Weights of a small GPT-style language model, trained from scratch on English Wikipedia.
Size: 14 layers, width 64, 2 heads of 32, MLP 256 ReLU, vocabulary 8192, 1.3M parameters.
Architecture: LayerNorm before each block, learned positions, biases, tied embeddings.
Training: 146M tokens, 4453 steps.
Each number is 128 + 32 x the weight over its row's rms, rounded and kept within 0 to 255. Layers, rows and columns count from 0. Numbers have three digits each. The size before them is the row's rms in percent of the matrix's.

# layer 2 MLP up, 256x64, rms 0.249, rows 191-240, columns 0-63
088:133166138077116088154157110147099107091083070110113099167154070133068100091156146105088178123151120126178117105126049178116128132137129199115147157111087193120152121154143144133136118072136147
083:127122147106053148098171100149152118103166146139169073115117171153162134102085146085143165113101107111191135074075078108123154119116174177080159115115130164096133138084104082111128169186101143
084:121117118140128139154208081169113151130178130096072065141132165138188108137099049104118126126138094069093142114128128178097071122120164158141113164100135111205161156146158137134121158140101132
098:156081194096162139180150134146070147112085134114082133213137083094159133164122122147103181083108152101103108141161158114085073156140101081086145101114104122184139097095104136153137124098119117
086:120157135123051105175096138107153140049193150090158176152117136103151179176094154140086129171135126130081121090130072120115139208104136145101116067103110149115149150125152114121166111150146148
079:123122122143210118110165072143142122123129134095163127142136173095071149122082133153108091092098145076106120126170135172195140104141102126114123094114143141070106109175106186075133099200155170
121:134165087137093162132129131130145103160077162053125141116119177115102133150126148166166078115098107120138068099118127203122106149176146164103099132063079113129131089145125192119175101149099070
087:203170158106070134103173121126131144118116156066158140119198157169126166150135122112092147152114158094144145133173059109140095131115092130098131059127110105187125063071127131135158130130093136
105:166074079156167135130146116139157117141085139153088136108147131158177132105134131109148126129159175035085122144126105165123073115116037080181127147086162119123176119163101144146098106121134079
116:108109110144129117025175105128127094180175088106119133150088141161093111120081138100171125156124185084120144056117116120136096156101141152163148101111123184121132106108164144142179138084063134
101:184081145149080115125128087112165112125088070121091112152215116107075176171136108134153122149083152139101162115137046186115131120113172111111125113098087153086152141122097141103133147103080153
092:077154146143115136124102143085176105127115071098122136138126110145123093103135134096108131150204053172115111122113060184151137143153147122109069121073156139120127149176131205192132092120157145
104:140143065154138095161156096109168233135153173126116135163143154165151108092100099144131091102117130114103188161165110154081111169160137162122097087133148140119083125111127199084155096115149089
094:137143156033106107068081119134115161141184113138083146115102108151111074137103096081101018138146186116126152164100101099117122104123144132072118148141118141141121117107151124104123115129126062
090:071109113151101145126152216116125066094178148099136148115119136092115167106161112135142132134141127175119153126167087195158189062125163110160105158115135132132078184121066148151110130128109086
111:120190101088188142135138163122162172143125164099051117140157096122150149104125166143170157142121072116125149090151102108120123129058089181174122092132142187105130149113176129089138062167117139
095:147154145128062122123114158094173131147111102123122138097060107068138133112141087138117152069106114095142123131181111222110155126106183172101118124107177175118097096119171120164161120146077085
115:117146113122106103089076067137118195145121145104168175080098129120140159168110154161145096137140130101090094104229069177130130175126127118090143126130137155107189113162165118086160109154099137
089:148128170115101123101120110122120113117100130128180125096158188132104115101156097105179116108139093073108158150132106182168059118128169140168093188164158183105090063178149139163122138114143060
099:191090127166052115133116107216108150144121122147130105155146152125123143056106119104165136111078135105126147174129154152149162069096145140080186083107101164087127093137115163135128163090090116
109:154104098147091100165128139137088150070115142164093115102176137129101150145106075039086129126145145148117131119117116114081093132153026107133164084154127100144163155153108113101098162063134168
081:148081182088165178104118112130133121161069150087116182160084167134091132122112135133170120096190097165152102164075122174136132131195083175124123158084190136134130105170152120106108115125098140
111:112107128110096179148157049142114160097191142117108098157124127109126108103142148120149172119096148112191113078134138109115121166095159194095160169129107194103105125061195144148154116154108169
086:169107136174151115133118177114163185148111114106149174100111133119110144106118152166122108060134110122181157124106027125130106133095085153131120071100102155118184127134096140143112099086188059
085:094164174120168131117150066134149103133195110121134096093185191113139149100171109111168130123102076155124110176089091082153116156126197113132144141065149141091116154113086131184110116123126076
082:197128122167124132132121065127074179094140118106186112080110106133181052130099123131128119054115115129111164165137166096156151147140083117166093123116094111164164187130135091116110177144148102
098:189084115139115158141103105163116123107118176179073106138090175144171123081107120135117130061083111175150105150129118086117062109152061124058144127091146125128104175162128093131118149150166165
084:116121125148148156149119125133142163167119140073165132128112143131136126067111157125190173064072109103083098086112110160162080176163091117125131035093111114127149111152162142178120168157173163
093:111138114131127154151186161076174086151124163093086136137113103099159149101150102025098096130144162044116152140117127111145175115116127131142161171141157138160125188148142100177066149140117107
097:117085116130115151150085151105133139058101104167150141138101184153092217115138087141123159194144056146129185092113108129144128131139113120120131149081120096118148132079067144143145192085119103
095:157167066136133114094111081164128150093169154167134093114097177082120138152158125101128143125148130124137092115162123081062100153129148153174156095097152104113169170101177095138095205184079141
096:124118087126106100072100153138126075154126124133185114076102148150107053101174142089180099135133126118118193104127116124112061119125126090200139117117159135147122149149152142155081186159112060
080:165122087075121157145106095114138190140128105124096193166129131063131127141095066103137138064109137149147170119114080113158031071145114113144113119090116127166162100142149181146133115128142093
084:121128217122064133103180154132123165149175123102141155140150110069144108194117156121065095172120125138105134119058133181114102134118091076106158114107147102177164088149138130138143081160146126
077:080182131146055102128087177093094134103128097166155131097075112134098127096095114156130187144129169147076141092123167192105150116092163092112088155112162111115133163157131140111177116135058107
091:093126110135090104157090113149113099069175182155114107119096166156157181057116173135174122132131129138101116112109098132107119189096182116128138134133091122151074135095180058106103169095123184
083:093083152123199175125148115084107082092174103066155146136127150141128108128121118149163150119150143118139115101166159090122160151115076163097087100116139144151078125117167150142154120127097007
077:156138149130184111123146063195107093155162129146148146118088150103194173076107127128142092166156100113102149105128118140170132124115074158170124134188136127116019129150148124119164091155153122
075:129094131152138181104154178186172211119090141105129105144069151147094104131088147109157120171158143109136085111151131088135114187167159121079097082107092092103129111116166133147130067113182105
074:166139084148146140103135136146082158113160127156130077112096139086156147134108088116158142166100140062113112097169090099078072144118068126089153077152110097168195135151148091180091125187111111
144:136218148190120160110147111109133154108137121088134121133095153092187154169105194122132069156109102176154120137161127107135089157069057157156121125153090119149131193131133147109091110143092148
125:099128131069097146091132129096115141092109143104160125145108173134105093093132174170119078115133171087140219081197121158127158174136120087169172108165161153120124118167134186080119162112138108
093:129140079089052140093127158103162096151112101079113142144119161160112099087099190180124108133155123161144187124085095138112144189159123138095145100113165159075156137088167151118115094166167181
093:167130114159087073118091151143119089155182099096139141139087179092145092119135147133189128120107133150157103060124159231145067146075146103128171093119146150116153135121073144116145136146126163
073:105094120104107126129114160133151165119114132140159098130080108169050111037131127138071180105176112163176124124157160123154072151145118165186099138115158133141108110150129143107173077181179140
127:176111137110185118095114087117104157072050106126121137137177120191061124125125131118170155164082178109083131107177140125107103126163098099133109127142158105080102084138164098121179139099085094
096:087115089159116104139212115084157134116114208167142098125135115112128128127089102130128151149091140181180092148132159141206130147111104081110117115142071109118102094094113155101071147093136067
072:137142169086156141173162140143101158144100142060156104120090182194101132143093117097120180138112135077071138166103157190094084117138089070088110128139116114155174097148180163096124116138116117
090:128152089100130117131157126172095096151136112097110152121077133182131091158159119110248115089143112086064144130118136101135108174103132196121142096069135132184095127176140118133141093161119124
087:160147113134091070056189117116153126148141125132102085128075117168154108099144156157137114107116142106158098162176027149143126146098130158136088133110149182120177128174179124118108073169120106
# layer 2 MLP down (transposed), 256x64, rms 0.0599, rows 191-240, columns 0-63
075:093169087171193117112083119117131119155156101124188110132168132139123136184083111133162155126090134106067156075070088083152136072117148104145113116163138091156103127161073117132116099158088072
070:071062151072134136090094150078084142150065117135137118124133116169106138154112057188150181146126087116128147169077165134169148109103097119147134130114103139117178083111086114095136191151121132
081:114114149099159114126167085109174114119144177159100178146129126117093090099075110134144114155061040145135185136146117123141208135179116116178165103161108114171124136150071089125159155118109126
092:074198078144117144074122139100163114129154125123150092104145147143104110088189169139139121122153101159141120079089090146145100107097141165172127202146174147115077150140092041095109147127119147
074:065048161098107114118115173138105135126093137141156127172095144183130077097105083071177183123105147143099136189058178119172078127137106146123122113171105162121129089113101129125147124128138099
068:093071161139070107133088140125106121106110171115104134085101010150145136094181161150128154145165145166146158112109117126070153141114147160140099075111114125156159145090146106196117131091154108
139:107201107154099141140126093094149066151167104150124097111119141102129088106054123145138096070100142139146085141178076157115073153144118106123141176141052097117092129183107145146180116164119125
096:159128081141113045108114173110178143103089096195121138103060194116113112117130123124121160145156144125144111092115081076128092146097098113107077124145103080178113172132156099136159154151155176
083:156167198121079078046152156135133109112144110139086094171080121127113172165148143171116151136112164137177124120142161135093160145184167149101146117097090156160095160097140101093127067179127130
104:126120217130100136113094131105103148203141123095157175152099101167131118132079112131093165089126138110144131094097160137116074132097155185206158129104154157125128143137138144127098179048143170
102:083149138174106127116139121102112116112162137137127197071160132110111110112142167148174202126158139099144076058098133132126103168173115137163116133165143135144148154058082119174211158123104111
055:126111109128168138113163124118057135185142188123102103152127163093162153157111144118159125127078227069156140138158137105102180154122120096113169176161091104117148141094081081113110167131097097
125:102090177152118090167148138106143233133139156137153144096118093134168134116050123095157142115141136141098111132164131133094094080158154144103102100083169159146115167117143150136183078143090195
090:077100119170132120119047111083147064131183152072131126131116095152117106111173108122176162120175105114121126118105201147140134120066174170099155105144107172140129129138127130100099106063175105
083:160158138125148096123106071118081150165122110164131167171160126203142151176119158108126159120133158119086127110082211077125061181118106144103089127095095161127123111068174111124144140088123146
126:141075112115133219101093117143121137123073138122138158137134151172189171135141160119081136144178096119105169143118113136165122118202117108155088095115122135054143139146152126086174145174067100
095:108186169141150137150151142133142077148105195129161142145099091086125078090064076130130095169128126087121172091129210078131139123110137161129097142122133085150076167143151098171110115175156145
117:122176131087110142190135116128084104146110111140172072110035120158137121075138133123134112159153064087104127087179127148127152204146120074098184125113118181129078127137107137119160114098128137
084:132145126165158139097065081148163145142089079190147085117114176105136107077145106138122147143130085137059152119127175098116093118113145111120148167134141158124100139173196118141047112144194156
104:110153146172114099152089121119143119108135145163146073085123104178088131113122145184109122081161132175067134227127115145143162088105169171122127080103109148133124097125079158121150181070136088
124:155200135139156075115151122092163078132149106115117146130082120103156101124135145104184111137096066107144179133126101129143086162074156093107148108080093087059130086134190068130117136159154150
076:172179124120119148116158104129065135154089175111151095150088119097189155126098146120094159169121189098107103111100092142125081173176116078132150164112146133185131196113150116147087078125105081
095:122116124119127067111122125123149181150121175190169110098078139156151142198058118131069135195124086112119136107141158123154112145160160070150145130108129119143092081121129190093115112151129058
094:110198128134179097079101193120094106158127143148136142184109132159137074167152092116097157173170129171078087110093129124182064142123160149139136119157106099159134130119191196134123133119100132
072:158107083080146142125090124138083182125136082139142138140167119152168172085105169145101135122116156114111150090152193115105126173117092156115157171075081099157158089093131043124125113128202136
077:176087135153177125082099100098160127138103120147101107162179142084169126213091139090079057171095093119106165131080142166133191127116136142155121112140140129101088114103092156093129139176152123
103:157134145116139165111179115096102125128106209122130070130190121145097091166161099147142133140185087165099162149070124147103032112163111088121190106102114135143155137172120146119112168139148126
076:093059190092070075114110103099154099176132159123122123155137124134132132150169191123129119136109135203146147186152168108143151121160128162110131115173120140073190173117099094122092164113152093
085:154125083125144117157138062150069135097111091173176095147118169180131084166128150154156180114132139211158096171108139165105109187130143081110138083157109111092132128147110130108177107071132125
088:124135159103220151124122120124121130164175123137151108187172159124140058088090104134100148091152183162099089101031138108140101119133163132127119139145109153164126137122196130111131094085087135
085:136063127066094159118138154089164140110108149078142122136167108132119132140161143136120122190138074135144112144128252112146135118148102128176070118128174130127098090092096102105179134168158137
096:115144120120136096116131189088131147135161071089112122106087091078145089057157111078111113095155135114130210118144222167139133145130173117137142138124109089185159103140163132095090146105154141
100:081130163160155148102087106044170078140152133080130086132156098107141095115165123120170104135172120119141130136085133130149210137126181158135121053150187168118111143125076109103167104134101130
071:123122090118133141117106093154125103087121200126076108184108184114143205024165113160178172094139121105113119152173115133131185143087132105113125138168132089135095133094112134150156127109128161
054:129133131110166155146143075132118155152109160087053111158141139054168133110135121085179075133090108069132119205133083076173106171109112151107122128149140116159181097098126115186144132107139148
069:086075166112098198091103148084146220121077135142136147103114096171126089151109121160083149133082105105142132155095169101166131114124107116167110121102135097119176081136114143147131127129182052
076:131195086145126081138119102159154159174121103146102069163108138124150186128092109118092094109108180153085114109097082094179132060151172134148172140117077137156151124131151081136094135183154163
084:142135091118131174079059118125091149126119124118135148158150107118124087126187121146151159070145094103124206112059112169113111109152126122093137112148092147185198129167179138187090151117138089
062:078117155119107135190114150136134087146139150161127122094147121031177147130121174128152144155132152171121134155214126155096166118112118085114125165152132079101076038123162105140098143114113119
059:111062138103121120103156136120180070096110122159127107133125127068099167112180102146169115118102130142100120184120164194164210131186129140145127130077133122082125093157165089149138105161163179
138:135158135135112160167170151109125203114127137218122100151082211143131122085152103104128147132155169111140119125157204111119108112058135136116198115134131167140117107158102136116120199116111134
123:074110113096100177128077152131141108095108095088179069129124102097100111072146181144106085090113139121166206102093141126150109098094145106162146154172151150152096136147188164138093178102152128
103:131106122092164170137106162133119117119141142118129171107218182147140147092070126167108101084124149109061166077116104128149154158187083125102109119138168083113187109133141142065122174170125135
096:145141114130142107105099150090118130110193130093131073135116104157162110061158163146141139060165153106190106120100146186184094183148170117148137129131057167159122145085115139132168101113183136
063:120133217167123142131089140130124123150123128121076061159163100098160167157129108089181077147103125136113191133147104090085171171075072115123114144118186111141179122092118125139142174136088125
134:133113166127099077144148103104116106119148070105152152170171197153144182110115158075107192079122191100137135127117122130110110102163155094158139115114152084115110089098150083163168064108087162
103:136140154120138156103083042075187154155136145112124095115088136120127101130164108141113159163076075107114090143136171160130119121127145129130135165114061164134061183056133068122171143107124136
062:114116180121112089154035091114172107119114152145113092093136130131148185093172114115158129130162137099155151186089143117156165097142127105137125131172122182162053129120112051130156094102103167
084:139170142164086040138131145088102142127143088162160120188139097176117082104098148105100128112096110136134159063139135116148149173160127143103151132138199167173123081137107092159084109187165131
080:144105160106093116109170157107131122132117174134107129090104171194082023148123089142139094152067130137189173122144155122142137170157135138122108098123103158136162136134157061084146098185140107